Weights of a small GPT-style language model, trained from scratch on English Wikipedia.
Architecture: local attention windows, skips across layers, capped logits.
Training: a variant of Adam for these matrices, 146M tokens, 6127 steps.
Each number is 50 + 12 x the weight over its row's rms, rounded and kept within 0 to 99. Layers, rows and columns count from 0. The size before them is the row's rms in percent of the matrix's.

# layer 5 attention value, 192x192, rms 0.108, rows 36-63, columns 128-191
094:64 67 28 80 68 44 34 51 70 48 38 39 55 53 21 54 81 63 39 56 67 53 58 51 34 49 31 42 36 64 49 65 51 77 52 71 37 61 46 46 41 45 53 46 49 56 51 62 33 56 34 32 55 67 65 53 37 66 53 57 29 59 27 32
107:47 66 49 43 49 47 51 39 50 42 43 60 45 39 58 57 32 58 71 32 28 48 39 79 40 58 53 69 54 40 52 53 30 45 64 39 51 54 66 69 48 43 35 49 60 24 55 61 47 51 28 54 57 35 53 46 74 39 63 24 47 70 25 70
116:46 53 48 42 80 53 70 18 50 56 70 39 56 39 35 47 35 68 43 43 63 37 37 50 49 84 40 44 72 52 41 62 47 47 70 47 56 60 63 42 64 34 34 49 48 39 56 55 55 51 37 29 60 45 47 49 48 58 48 61 64 53 46 51
108:65 31 58 79 42 35 47 72 42 46 51 62 55 39 59 44 40 39 49 62 48 55 40 45 58 40 83 74 63 48 54 38 37 34 46 41 77 36 36 53 81 62 62 37 48 52 41 61 56 35 56 50 73 32 42 63 61 73 40 63 52 30 59 40
104:57 37 30 57 60 49 57 42 45 55 57 71 57 53 36 40 40 59 39 43 47 54 47 72 28 46 41 75 48 43 41 76 58 64 62 52 44 42 39 37 81 72 43 55 59 53 33 57 64 44 44 32 35 38 49 73 38 65 18 55 49 21 85 48
103:49 29 60 51 49 49 57 34 48 49 60 29 44 50 62 46 53 24 50 49 50 27 49 51 45 74 68 47 48 47 53 56 72 29 25 48 44 21 61 47 33 31 57 64 33 46 55 62 58 52 54 62 46 62 43 58 54 57 50 61 60 39 73 55
092:68 76 49 58 67 54 07 58 63 59 57 73 71 38 62 57 52 47 67 53 56 56 57 57 42 34 36 45 55 64 48 49 38 56 53 61 40 60 54 63 58 39 56 32 60 48 47 41 57 51 45 29 65 26 71 42 57 68 48 40 45 53 30 54
103:48 42 39 39 47 31 47 72 59 40 40 53 42 59 51 73 56 55 36 39 66 54 61 47 32 48 86 46 73 46 52 45 33 56 58 65 35 65 44 53 57 56 56 53 49 46 49 68 25 43 49 45 41 73 57 51 51 58 63 48 34 65 29 44
105:59 45 65 57 46 35 75 55 41 53 44 43 46 61 30 23 64 40 47 35 54 54 50 51 50 39 22 52 34 69 49 49 62 32 41 46 62 37 50 37 54 36 52 47 49 51 40 46 35 49 54 51 43 65 61 52 41 30 37 71 54 64 40 65
094:41 68 54 61 68 64 63 24 60 57 44 55 65 61 31 33 45 67 48 58 54 62 30 36 45 54 55 55 45 42 45 46 62 36 70 61 66 66 64 39 43 35 60 62 58 57 45 37 44 57 53 26 63 37 53 33 60 54 59 55 27 49 32 24
105:56 50 51 39 54 42 45 59 46 41 47 49 49 48 51 45 46 53 45 23 60 29 38 55 18 60 77 64 60 47 52 60 25 40 54 55 57 53 53 47 82 39 39 68 40 27 58 50 52 39 38 40 52 47 35 55 60 61 54 62 46 36 61 54
107:57 50 38 44 53 40 23 63 43 41 56 63 46 41 64 56 28 20 50 22 34 39 72 62 51 41 40 71 36 60 61 53 30 42 41 42 44 44 49 82 50 92 62 39 54 46 59 27 48 37 43 58 39 61 63 64 66 60 64 41 47 56 37 89
104:35 52 58 43 36 57 52 64 29 65 51 55 59 37 65 42 51 64 57 61 49 39 46 63 43 49 33 40 56 47 51 57 71 51 68 54 45 35 44 61 43 58 58 46 54 27 45 44 58 64 36 46 41 17 38 45 45 49 38 47 50 19 87 46
092:33 60 33 84 68 58 40 44 49 63 49 49 67 63 65 46 62 60 75 55 47 65 39 61 64 51 19 60 41 65 45 54 76 43 42 33 47 50 50 65 60 39 58 62 47 50 48 39 69 52 35 48 75 41 59 38 60 43 38 58 41 68 51 54
096:72 45 39 50 47 51 55 28 44 20 59 56 50 49 46 46 38 33 37 62 37 43 55 33 48 47 25 38 38 59 47 58 65 37 73 48 38 45 52 34 49 68 47 54 67 44 28 61 48 70 34 42 31 36 38 53 44 59 53 37 43 11 55 50
103:48 69 50 43 58 57 48 57 47 59 51 57 59 70 70 68 19 45 59 30 46 49 47 28 31 36 51 53 60 44 48 63 50 47 47 34 58 31 53 70 66 69 53 53 60 32 61 14 59 37 47 44 45 37 40 68 66 57 52 49 65 40 68 52
094:38 29 46 68 32 65 52 53 55 49 41 52 53 54 46 62 62 44 60 45 51 62 64 34 24 37 53 60 42 50 55 68 45 52 34 36 45 50 61 55 54 58 46 71 37 58 44 43 37 35 61 56 72 61 41 66 38 68 37 60 40 41 55 46
113:56 54 37 64 50 69 29 36 43 52 28 57 36 60 62 42 38 52 46 51 77 66 59 26 68 42 42 59 53 58 52 44 57 22 41 50 47 50 64 59 53 24 61 59 74 59 50 54 35 33 62 32 47 31 71 54 55 67 63 41 31 52 60 40
102:45 59 52 70 44 47 64 52 65 51 24 56 72 65 35 51 62 40 52 27 45 30 42 46 38 34 57 24 46 57 42 75 58 43 63 31 46 51 54 49 50 22 44 67 67 72 60 47 56 42 66 47 52 61 50 20 47 39 62 48 35 47 49 53
098:59 41 67 62 37 33 49 55 52 38 58 52 65 57 47 52 38 40 45 51 52 44 53 57 46 59 75 57 64 35 48 55 29 50 39 71 39 25 50 44 43 61 36 39 53 27 45 94 61 63 42 49 45 45 35 60 53 39 53 36 63 34 46 41
094:42 58 47 53 69 39 54 40 63 58 42 53 52 54 42 76 69 50 43 67 71 56 52 55 53 52 59 34 43 38 46 30 49 68 27 68 64 42 47 41 59 47 33 31 18 47 53 57 37 48 49 60 77 63 83 49 49 47 37 67 51 66 29 38
098:59 45 54 41 52 45 49 54 57 35 61 47 71 40 53 35 52 32 49 42 28 39 46 76 43 40 48 44 46 57 53 52 54 54 54 57 40 51 53 61 37 61 68 55 48 67 61 61 72 60 56 38 57 69 49 50 55 62 50 26 50 44 62 85
114:31 67 56 41 29 63 37 54 51 62 46 58 58 35 39 42 55 58 40 43 40 42 53 72 61 68 56 67 48 71 38 40 11 59 45 52 51 69 47 33 50 58 50 62 56 46 57 40 37 33 45 48 46 65 47 42 39 61 41 37 53 58 54 30
093:32 47 48 53 35 52 35 48 44 67 44 48 51 59 43 45 65 36 47 55 53 35 56 60 37 43 33 59 52 59 54 45 38 71 28 78 26 32 51 62 35 48 28 62 27 73 43 55 51 48 46 60 48 64 76 49 51 50 39 49 48 48 58 29
097:59 51 37 39 59 53 50 61 54 52 39 52 26 51 54 34 45 28 50 39 31 53 35 69 45 49 34 96 42 61 63 55 38 42 66 53 36 47 62 59 40 53 67 64 49 45 43 58 34 33 32 43 43 58 66 71 73 52 51 66 40 69 50 69
095:42 45 49 61 47 42 58 38 56 58 57 55 36 63 50 53 51 34 40 34 46 39 54 53 48 39 50 44 77 39 51 58 18 64 56 59 47 33 67 41 47 44 29 49 58 40 36 64 53 39 43 67 29 29 60 53 46 51 61 27 55 50 50 38
099:60 35 54 32 51 43 49 57 46 45 45 46 36 58 53 62 46 24 51 57 50 63 30 55 41 74 70 60 56 42 55 53 41 33 62 46 34 43 71 61 37 51 59 75 39 36 38 46 64 58 34 61 57 68 34 53 68 52 68 58 48 70 60 45
098:46 44 40 55 46 60 44 33 46 69 31 48 47 54 39 66 50 61 54 62 51 62 58 39 38 54 63 60 51 42 53 63 62 49 24 42 38 42 57 31 61 56 47 33 74 48 35 78 50 55 32 49 25 45 65 48 31 65 56 43 38 50 41 26
# layer 5 attention output (transposed), 192x192, rms 0.109, rows 36-63, columns 128-191
098:54 61 57 50 54 66 49 43 39 57 51 35 42 52 47 46 47 53 40 34 59 48 49 46 43 60 48 56 78 51 65 56 52 58 58 32 48 45 08 49 48 55 47 81 61 55 66 33 48 43 69 51 28 58 53 48 50 53 46 47 35 53 49 37
109:62 66 32 62 31 69 62 49 38 30 52 50 69 32 52 60 58 66 26 46 49 54 54 48 54 39 58 46 38 76 35 49 38 55 58 54 53 57 60 34 45 42 47 52 52 49 38 65 51 63 34 40 71 43 75 53 56 56 67 39 52 47 48 60
112:56 59 48 58 50 74 64 52 24 70 51 38 32 42 56 55 54 61 50 29 29 48 48 48 60 71 52 33 71 51 66 40 40 33 64 48 54 31 54 47 28 66 48 68 59 28 47 72 55 57 57 45 70 68 50 45 60 49 69 46 55 44 72 45
107:58 55 65 46 41 50 46 41 63 36 57 48 39 18 37 51 58 58 74 44 49 40 74 50 58 54 64 42 30 61 22 60 44 33 48 61 46 31 64 68 46 37 61 29 47 43 63 54 49 44 64 40 69 26 56 46 46 52 45 63 51 38 42 59
105:57 68 41 36 71 68 31 55 36 48 39 56 20 53 63 40 37 54 86 35 35 61 63 49 49 47 58 43 46 43 48 63 50 51 44 58 51 32 23 64 54 77 45 39 42 39 59 56 42 62 65 45 61 44 17 59 50 50 61 68 51 39 61 50
103:35 27 35 71 63 53 57 41 70 50 47 59 51 63 50 45 52 27 21 52 55 60 60 47 38 48 54 55 65 46 65 52 68 51 66 59 61 48 76 44 34 48 44 55 50 62 63 52 45 30 53 55 31 58 53 40 43 53 51 61 78 50 95 52
098:49 58 54 50 44 69 50 43 56 40 77 44 33 51 50 53 74 67 18 48 58 40 56 56 58 49 48 41 69 56 49 49 45 38 58 45 50 37 29 51 59 50 26 83 47 50 68 52 55 45 46 32 68 63 75 57 50 27 55 42 46 71 41 58
108:26 49 68 49 45 45 65 47 74 38 41 56 49 31 38 53 50 27 41 52 50 29 78 60 55 42 77 47 40 48 65 58 46 56 36 59 41 42 39 67 48 37 52 69 45 31 49 24 34 61 56 54 48 53 41 67 36 37 56 38 62 38 34 58
111:66 45 51 42 43 37 29 59 52 54 55 45 36 64 64 48 58 60 57 46 42 75 27 47 44 47 55 48 40 55 68 60 63 64 54 42 51 61 47 57 50 37 42 90 52 43 44 50 56 33 59 51 47 58 53 61 37 71 43 39 51 50 50 41
099:54 64 62 49 50 65 69 31 40 59 72 37 62 56 56 45 58 42 21 59 43 50 42 40 63 62 51 57 61 46 54 46 57 37 72 42 17 46 44 46 51 45 65 94 53 51 68 58 62 58 56 55 45 56 49 61 59 42 67 38 46 52 54 47
105:52 54 52 59 49 48 48 46 54 43 59 59 54 40 23 38 56 47 67 25 67 50 67 41 47 33 77 73 52 59 54 43 54 35 47 55 51 19 46 51 40 59 26 38 30 55 51 58 36 72 47 52 64 59 38 51 50 42 61 54 71 37 69 49
106:58 63 54 52 49 50 39 63 44 30 63 45 52 57 51 55 47 48 28 47 59 53 50 61 31 45 51 55 53 47 76 51 57 41 51 40 56 62 57 58 33 59 49 73 52 42 36 39 25 47 34 25 45 48 60 53 42 21 38 60 58 54 35 50
102:42 60 34 37 56 58 34 61 51 58 46 63 27 58 76 43 36 61 54 44 55 55 60 51 54 36 53 41 46 60 61 62 39 47 52 64 57 42 35 67 52 63 33 12 40 53 54 64 51 37 56 55 67 54 51 51 46 56 60 48 53 62 55 41
093:63 62 45 49 54 48 58 49 52 50 59 45 69 64 66 50 61 61 24 57 62 50 27 47 55 49 34 63 48 60 51 59 57 40 61 42 47 28 56 41 36 68 69 82 53 51 65 65 67 53 48 48 45 34 72 49 47 62 52 52 38 67 44 63
095:73 61 35 38 62 61 41 52 21 56 32 51 45 56 61 59 24 43 47 54 35 35 60 42 44 67 51 48 63 39 38 44 39 38 58 44 52 58 40 39 40 57 50 53 79 50 59 67 43 72 57 36 17 63 38 41 59 41 45 31 29 40 60 25
102:51 45 56 37 62 36 57 77 35 60 44 40 51 68 46 44 30 51 67 52 68 45 45 50 16 46 42 46 52 45 71 37 46 29 30 40 40 48 61 76 53 77 56 35 60 33 55 41 48 54 24 41 77 46 53 61 43 42 31 44 64 47 42 42
097:40 56 48 37 52 49 53 63 57 56 47 45 58 48 42 31 42 20 61 53 59 72 66 48 33 40 53 51 52 47 68 55 56 68 22 45 58 44 67 51 50 46 86 72 42 59 48 39 39 60 60 60 48 37 30 48 49 53 60 54 47 49 51 56
109:53 61 51 56 50 40 51 39 45 52 61 69 41 53 50 58 25 51 44 65 63 49 55 46 46 50 32 62 65 50 36 69 58 26 36 47 32 47 44 76 67 42 64 60 64 55 80 49 36 55 54 40 32 52 60 47 39 34 52 49 46 59 49 52
100:48 22 62 45 48 62 45 34 50 41 54 51 72 67 51 36 56 52 45 73 38 47 36 58 26 59 60 57 51 49 68 59 70 59 51 42 30 63 29 52 77 49 58 56 64 83 43 46 57 65 45 57 25 44 47 55 64 48 50 45 34 62 51 33
105:63 53 40 57 60 65 49 31 50 49 42 47 42 30 44 60 46 61 64 63 53 36 71 44 47 63 40 52 49 57 00 36 37 59 64 57 57 64 64 57 58 53 43 01 78 58 57 46 57 47 57 42 49 42 60 43 51 53 45 65 47 42 49 43
097:25 59 71 54 59 61 46 36 64 43 54 34 53 42 41 55 48 69 92 51 67 63 49 54 43 63 53 26 65 48 58 31 41 75 38 49 46 36 42 58 47 37 44 67 52 48 34 27 58 27 49 55 70 50 44 70 58 62 55 48 44 53 44 50
101:71 45 39 44 54 56 47 31 63 36 50 61 46 65 69 45 62 38 36 40 32 50 57 61 45 39 61 51 66 53 51 73 62 58 64 52 59 55 46 37 50 49 44 30 27 57 57 44 44 56 45 34 45 60 44 49 49 53 59 44 59 59 61 56
124:37 47 34 45 36 48 50 51 45 35 58 67 39 44 37 46 67 51 99 48 52 69 55 48 60 50 62 55 61 50 19 54 38 51 35 46 70 44 42 48 45 43 38 00 18 52 47 69 53 49 35 63 59 44 45 44 49 54 68 53 60 55 48 58
097:40 56 48 44 56 52 35 42 61 40 45 69 43 63 59 48 41 44 73 51 53 59 57 48 39 45 50 65 65 58 25 73 50 78 34 53 68 59 53 58 66 40 46 00 47 69 44 46 24 28 53 66 53 30 53 60 51 61 71 66 45 58 51 61
100:67 65 43 58 52 59 51 27 33 33 33 55 36 53 71 56 39 52 56 36 75 40 65 53 36 55 62 62 40 64 61 82 46 51 42 43 35 51 44 61 33 35 62 28 33 56 50 27 26 55 53 42 71 60 63 61 40 52 59 61 33 56 57 56
092:32 56 55 70 60 64 29 50 49 51 70 41 29 51 46 29 69 67 62 56 49 28 41 34 59 61 38 49 58 36 38 56 59 57 52 48 57 51 60 57 72 68 26 58 66 43 41 66 45 50 42 47 64 48 36 51 58 36 63 55 48 54 48 17
108:52 53 42 65 68 66 70 28 62 61 37 53 54 40 43 50 58 37 73 61 80 24 79 51 39 50 66 62 45 55 43 60 54 55 60 44 40 42 81 62 34 43 58 00 52 46 49 37 40 54 53 46 55 66 62 44 46 45 52 58 42 53 67 46
100:39 64 43 59 45 52 43 37 51 49 44 40 51 53 46 31 31 42 77 87 58 55 56 56 64 58 44 55 50 30 41 38 48 58 26 55 54 39 57 60 72 67 57 39 67 69 55 62 63 39 61 52 30 42 51 51 59 51 45 58 54 38 54 38
# layer 5 attention query, 192x192, rms 0.0975, rows 64-90, columns 128-191
068:34 61 56 50 60 46 61 50 49 62 58 61 57 48 50 62 61 65 56 40 54 32 54 71 37 37 56 50 60 43 57 35 78 52 37 53 49 67 58 53 51 37 51 56 46 42 35 46 55 24 47 47 53 48 49 59 38 27 59 43 47 14 48 40
109:62 44 39 28 41 60 40 43 50 68 47 47 59 62 56 67 58 46 43 44 61 51 50 39 47 40 47 43 51 58 40 40 61 86 54 41 34 53 63 31 40 45 39 52 41 78 64 50 59 49 29 53 63 43 64 58 57 38 46 68 63 49 62 52
117:55 69 70 50 53 48 75 49 37 36 45 39 42 49 35 23 62 55 50 45 40 57 63 38 59 61 49 59 57 71 69 39 30 48 52 47 68 56 57 62 61 61 61 38 40 36 43 45 43 46 73 50 49 52 31 47 57 68 29 55 50 64 43 35
144:39 63 67 49 58 38 66 40 31 39 67 46 42 47 23 36 47 45 50 40 36 53 53 31 57 45 63 45 58 54 68 43 49 58 72 75 63 36 47 46 63 65 40 29 37 36 54 44 29 46 63 46 50 52 41 48 47 57 48 70 39 61 51 31
116:52 57 53 45 42 44 44 26 60 57 54 63 40 57 55 37 40 46 58 62 40 56 33 48 45 48 37 43 37 43 38 72 36 30 44 61 48 34 44 71 52 49 56 55 54 38 40 34 57 58 80 51 35 64 55 31 65 50 56 40 63 61 44 56
109:81 36 59 35 50 61 62 54 54 57 42 52 53 72 60 80 52 59 39 41 48 31 57 62 45 47 45 36 60 63 50 30 66 39 60 42 32 42 60 56 39 71 58 29 64 51 35 35 58 55 46 43 49 57 52 56 59 34 33 55 51 41 55 39
119:57 54 72 44 52 54 67 71 38 23 36 34 33 44 51 61 64 42 35 60 40 56 60 42 60 36 60 49 62 50 56 47 43 69 53 43 41 66 70 32 44 60 66 59 54 52 61 64 47 43 28 59 54 54 32 59 32 63 38 44 50 58 54 41
130:47 43 52 53 38 49 47 69 37 37 44 50 54 40 57 56 65 60 41 55 57 55 76 49 61 47 58 57 52 53 68 44 49 69 49 34 53 57 65 36 36 82 47 46 48 63 53 61 43 41 34 46 37 48 37 38 24 72 32 30 39 45 50 40
089:69 54 48 56 55 49 59 36 28 52 31 66 10 49 46 40 43 45 42 38 25 35 36 48 35 24 32 54 60 59 58 50 51 40 51 33 57 48 65 54 76 36 58 42 55 59 46 58 41 55 92 41 72 52 51 59 54 68 60 54 58 69 60 59
106:52 55 67 59 38 52 51 72 61 36 57 42 53 42 53 65 61 60 46 25 63 59 61 52 61 53 46 31 64 59 42 43 27 52 72 47 52 41 55 47 43 89 54 59 59 44 57 50 57 51 28 46 25 52 62 38 42 50 27 52 47 55 62 29
110:29 55 75 92 35 44 42 80 51 36 37 56 47 40 40 43 58 38 52 53 42 60 57 48 72 40 65 56 49 53 58 49 36 17 46 75 62 56 45 75 58 54 73 64 42 57 67 40 50 38 55 43 70 42 46 51 53 44 40 31 44 61 50 51
108:50 63 59 37 58 49 56 63 39 30 48 25 29 36 55 44 46 55 55 55 52 56 58 42 62 68 41 44 61 54 48 45 47 83 60 39 47 49 44 39 50 63 54 47 80 62 36 71 47 71 50 60 64 49 57 40 41 33 46 44 59 50 61 66
104:55 30 41 39 59 54 52 61 60 55 67 54 64 44 57 81 56 57 54 48 54 46 42 69 46 42 45 44 62 27 44 35 76 73 44 56 38 67 52 34 45 45 29 50 53 59 44 66 49 37 21 50 65 44 61 71 51 18 56 42 53 31 50 58
104:39 48 40 40 42 23 32 47 55 45 58 63 57 48 48 52 28 46 50 67 39 52 57 55 37 37 70 49 34 26 55 23 34 43 38 61 50 42 54 53 67 68 65 41 37 55 53 40 44 49 86 49 53 63 47 45 63 42 55 47 45 57 33 25
088:66 30 47 48 77 69 57 51 62 46 68 58 52 61 57 61 53 49 45 50 50 71 41 46 57 50 49 53 42 44 47 54 71 47 54 44 46 32 51 44 57 24 42 35 69 43 22 57 53 51 53 41 34 69 48 47 52 43 48 53 49 44 63 46
100:44 68 71 57 36 57 53 34 48 46 41 43 32 56 41 31 40 53 50 62 41 52 52 31 51 55 42 48 44 65 47 71 26 37 47 50 58 46 50 59 50 71 66 48 51 53 54 46 49 46 80 42 21 60 38 38 59 85 51 58 53 77 53 41
060:53 54 72 52 51 20 57 47 49 56 36 57 43 50 51 40 58 38 56 57 69 46 31 44 82 60 31 50 48 40 44 82 52 31 67 26 63 56 44 72 46 69 21 46 49 65 37 37 58 57 57 37 50 74 49 56 53 67 53 58 48 49 52 35
115:37 68 80 43 42 42 60 52 38 36 37 39 44 71 40 38 52 61 47 55 53 46 64 35 77 44 43 34 56 58 62 52 40 58 51 47 50 56 58 56 42 59 78 48 59 45 48 39 40 51 51 41 52 54 53 54 31 60 31 51 40 47 53 45
151:59 32 30 44 60 52 55 65 48 46 65 46 66 50 59 62 56 52 53 42 61 49 54 57 46 53 62 54 68 46 54 18 64 69 44 58 42 68 60 33 40 50 25 40 50 53 45 62 43 39 31 66 70 37 70 53 43 19 44 63 54 37 44 57
139:53 41 58 52 37 59 62 54 33 36 66 25 45 67 32 43 57 44 46 45 54 53 70 43 41 81 66 65 48 67 76 44 49 63 53 33 48 62 59 33 45 47 52 42 40 55 67 58 49 52 53 42 61 56 42 66 36 56 37 52 41 50 57 40
155:45 69 66 59 44 38 45 49 45 36 51 35 42 51 36 27 45 52 72 48 41 60 55 30 51 54 45 49 40 61 70 47 24 35 65 62 61 42 36 69 62 69 59 41 48 57 58 29 45 47 83 47 43 68 36 48 61 52 45 58 41 60 43 43
114:52 28 47 40 56 71 64 47 44 61 35 39 61 56 67 57 71 38 38 40 40 30 54 38 53 62 46 48 56 68 40 83 23 59 60 24 51 47 68 46 58 41 61 74 56 46 55 50 64 45 20 53 57 53 47 57 46 50 31 56 37 53 69 52
105:59 29 35 18 67 56 52 43 54 68 41 49 57 47 43 65 49 65 66 39 75 42 52 61 43 65 30 65 56 60 52 51 48 53 58 38 31 63 49 58 48 14 63 53 54 46 53 46 50 53 36 43 55 31 59 56 45 34 50 42 46 59 46 82
107:32 58 40 51 36 30 38 56 26 42 39 57 35 45 38 29 67 18 54 64 45 53 60 51 60 36 63 64 25 44 53 43 34 42 49 40 67 55 52 62 47 52 58 52 38 44 33 51 50 60 46 80 56 26 47 44 35 57 52 35 48 70 51 58
093:64 45 55 32 37 48 61 65 68 41 67 49 59 48 61 81 34 48 51 47 40 43 45 65 64 47 54 33 55 42 43 32 53 71 52 55 37 23 36 28 54 65 52 45 70 63 58 58 60 48 24 49 51 55 65 54 57 28 43 47 55 25 51 55
100:39 31 53 26 54 68 54 66 41 53 54 47 44 62 49 67 52 62 34 65 61 63 46 51 59 52 56 58 49 33 51 34 52 79 47 43 50 58 63 38 38 51 56 45 48 46 39 54 48 43 25 40 29 45 42 50 33 56 39 43 50 48 51 45
090:33 39 53 64 56 48 49 39 50 36 45 46 68 72 34 58 49 54 31 53 63 59 41 43 35 60 49 54 52 52 50 49 36 51 53 40 43 63 67 61 59 36 65 70 65 60 46 32 43 53 59 64 43 34 33 48 47 41 35 46 43 62 76 40
# layer 5 attention key, 192x192, rms 0.0937, rows 64-89, columns 128-191
159:56 61 44 45 64 30 44 56 41 37 29 59 22 22 47 46 63 51 57 43 58 28 52 70 37 44 70 55 54 51 60 48 70 28 42 34 59 48 54 70 57 27 66 59 41 58 32 54 45 68 52 69 53 40 36 62 48 46 46 51 37 58 70 32
080:53 48 41 51 40 50 47 62 67 44 33 78 51 36 57 68 50 43 42 52 73 42 46 63 50 42 65 64 50 38 25 70 80 43 49 55 54 39 54 52 40 67 49 58 66 53 49 42 47 40 33 41 56 49 52 54 56 65 45 29 31 55 76 53
134:45 64 56 59 67 31 41 45 39 43 51 49 39 39 58 33 56 62 35 48 49 36 37 56 65 59 77 67 56 50 56 69 44 23 39 17 65 35 58 53 48 36 65 49 30 33 37 44 58 68 54 77 41 48 30 64 47 61 58 35 29 46 60 18
119:27 56 51 40 78 48 33 46 44 74 57 64 35 41 51 54 57 55 34 50 55 33 30 38 66 51 63 47 46 64 45 42 70 61 37 32 42 32 61 56 46 27 44 52 32 41 31 48 61 51 55 78 58 55 46 54 52 51 74 63 40 57 54 32
087:44 49 48 54 55 42 79 49 37 49 59 51 36 56 53 44 43 62 36 54 37 65 33 48 56 56 49 46 42 57 42 70 54 48 37 47 39 65 53 49 36 29 55 54 39 46 43 64 76 57 77 58 43 54 46 66 58 64 77 54 48 50 58 42
097:64 60 68 52 69 42 36 31 36 44 46 63 51 55 65 60 36 52 44 63 31 57 73 41 68 40 45 33 65 68 59 23 33 49 53 44 53 62 78 51 50 59 47 38 38 16 46 62 44 68 43 27 38 38 67 64 35 39 43 36 54 42 37 38
116:46 54 51 64 53 59 46 52 39 41 48 40 48 54 31 51 58 39 54 41 44 43 61 44 47 45 62 49 57 69 75 40 45 58 56 50 46 89 63 52 49 53 42 38 49 48 61 71 32 63 53 45 76 33 49 60 25 40 50 68 49 40 46 47
090:50 56 46 46 50 56 24 45 52 43 54 39 74 59 36 61 68 59 70 41 60 43 60 42 33 59 56 69 48 62 63 35 47 65 61 57 53 54 53 43 56 61 27 50 43 34 61 61 33 48 45 48 61 57 64 45 39 44 35 75 46 52 37 59
096:34 51 44 56 46 66 38 13 54 46 51 58 43 47 36 44 35 41 37 34 30 46 40 58 42 69 48 49 50 54 65 40 38 56 73 55 66 43 61 57 38 57 49 43 55 78 55 48 40 47 54 60 53 40 44 70 48 40 55 28 58 42 45 56
101:64 63 65 38 59 73 40 58 51 61 41 40 55 52 63 67 63 71 56 52 42 47 60 48 42 53 51 47 43 66 55 59 49 58 30 43 38 59 47 49 60 59 36 61 46 33 47 49 36 48 49 58 42 44 46 66 44 51 40 78 52 48 48 49
096:63 48 54 63 41 49 45 49 54 35 53 41 67 45 37 52 66 34 48 47 64 47 35 61 50 52 57 50 50 58 73 56 37 55 38 62 54 66 54 36 53 56 52 50 55 40 64 63 45 52 40 44 69 43 49 46 38 50 39 59 45 41 56 52
103:36 61 65 45 58 46 43 47 45 24 60 38 41 42 45 44 54 56 59 48 36 60 60 50 71 52 44 23 59 57 56 53 48 63 49 48 50 36 53 49 48 85 45 43 31 35 67 46 28 73 28 60 44 33 43 51 33 33 35 58 55 39 60 56
114:63 43 53 37 48 67 62 50 71 61 43 49 67 65 58 60 31 62 33 65 37 60 47 49 58 52 26 39 53 55 34 39 43 63 45 59 30 56 51 50 52 78 39 52 64 64 62 46 59 35 48 18 45 50 70 48 59 52 68 51 78 43 36 66
101:46 46 33 44 48 46 32 46 62 64 38 51 58 48 42 60 35 31 64 50 60 55 22 53 43 54 47 67 41 15 36 26 37 57 46 64 53 62 48 46 60 40 44 53 53 47 36 62 52 50 45 44 20 45 70 54 41 42 41 37 60 36 42 48
080:55 52 51 40 29 68 59 24 43 74 55 61 38 52 53 52 43 63 55 47 57 54 68 44 34 57 43 63 38 53 46 51 45 52 55 36 60 32 51 53 40 47 56 46 56 51 56 40 64 46 70 59 62 44 63 43 23 64 73 58 54 42 56 63
109:55 60 33 35 63 43 45 44 38 41 35 60 35 35 48 43 48 46 73 32 69 33 47 68 31 53 74 56 57 31 51 76 76 21 58 45 49 45 44 54 56 09 48 60 41 46 37 55 51 63 54 75 48 45 44 66 43 41 42 57 29 48 73 34
127:43 39 55 48 43 69 65 39 63 53 69 41 74 73 55 44 44 47 39 61 46 67 55 27 65 60 34 52 43 50 47 51 26 66 61 65 49 53 46 36 42 75 37 42 60 56 71 47 55 32 49 31 49 47 64 34 50 62 59 49 76 50 33 62
074:60 55 56 48 61 29 68 81 30 56 48 47 47 37 62 51 61 53 57 37 63 45 42 72 48 28 55 41 67 62 52 33 44 44 47 43 39 59 32 42 57 50 45 72 33 45 55 61 43 50 52 37 71 62 37 34 50 52 37 41 41 63 56 49
127:46 67 34 65 60 31 31 51 55 58 30 72 37 29 59 46 68 54 69 44 56 23 28 60 54 40 64 48 53 39 41 67 66 31 53 35 62 33 34 67 67 46 55 67 42 41 30 42 46 50 43 61 38 46 51 56 55 49 54 39 35 53 53 34
160:49 54 35 61 55 52 41 66 62 62 24 67 34 31 62 56 64 50 41 44 54 26 40 74 33 25 56 45 52 41 37 52 46 33 39 33 59 45 44 67 66 43 73 60 55 56 35 46 58 47 35 51 44 51 55 47 52 60 68 50 49 43 52 44
187:51 60 48 53 62 41 25 51 51 59 44 70 38 31 56 56 51 43 44 44 52 26 31 64 40 43 76 51 57 27 32 70 53 31 37 29 56 41 53 64 55 30 60 56 45 38 37 41 59 60 50 67 48 39 45 47 57 41 60 34 40 55 50 41
091:79 41 59 48 42 71 56 52 59 71 41 54 44 48 52 59 64 57 55 41 43 33 75 32 34 47 58 55 50 53 50 59 42 42 72 34 40 41 40 45 40 37 50 62 44 65 32 46 70 40 68 86 62 66 29 55 54 70 69 65 58 74 43 53
083:66 44 54 44 42 39 59 56 47 38 51 55 54 40 39 43 46 52 54 50 44 60 64 41 56 46 53 41 28 56 45 40 50 51 60 56 47 59 63 39 44 51 56 42 47 29 63 43 41 48 37 55 24 69 31 37 51 75 59 40 48 77 47 64
106:38 43 44 59 52 58 67 60 34 35 48 49 48 53 38 34 69 18 54 39 66 40 51 53 44 47 63 59 43 55 79 30 33 44 60 57 66 47 26 37 56 45 41 51 54 56 54 60 33 52 54 65 59 47 35 55 35 40 44 51 41 51 48 55
111:63 42 49 51 58 52 39 49 56 48 52 52 57 49 54 71 43 52 65 57 33 57 49 49 46 52 38 48 32 45 19 40 42 61 42 51 46 52 56 49 51 68 49 55 48 52 39 39 60 61 22 45 40 53 67 66 54 44 43 49 67 50 56 60
087:49 38 45 35 46 68 73 59 34 38 49 50 36 65 45 48 57 43 51 48 61 55 70 47 34 38 70 50 46 42 72 35 56 44 55 42 44 50 40 50 44 38 44 46 48 55 47 65 37 43 57 42 45 45 63 58 47 52 49 82 40 56 55 53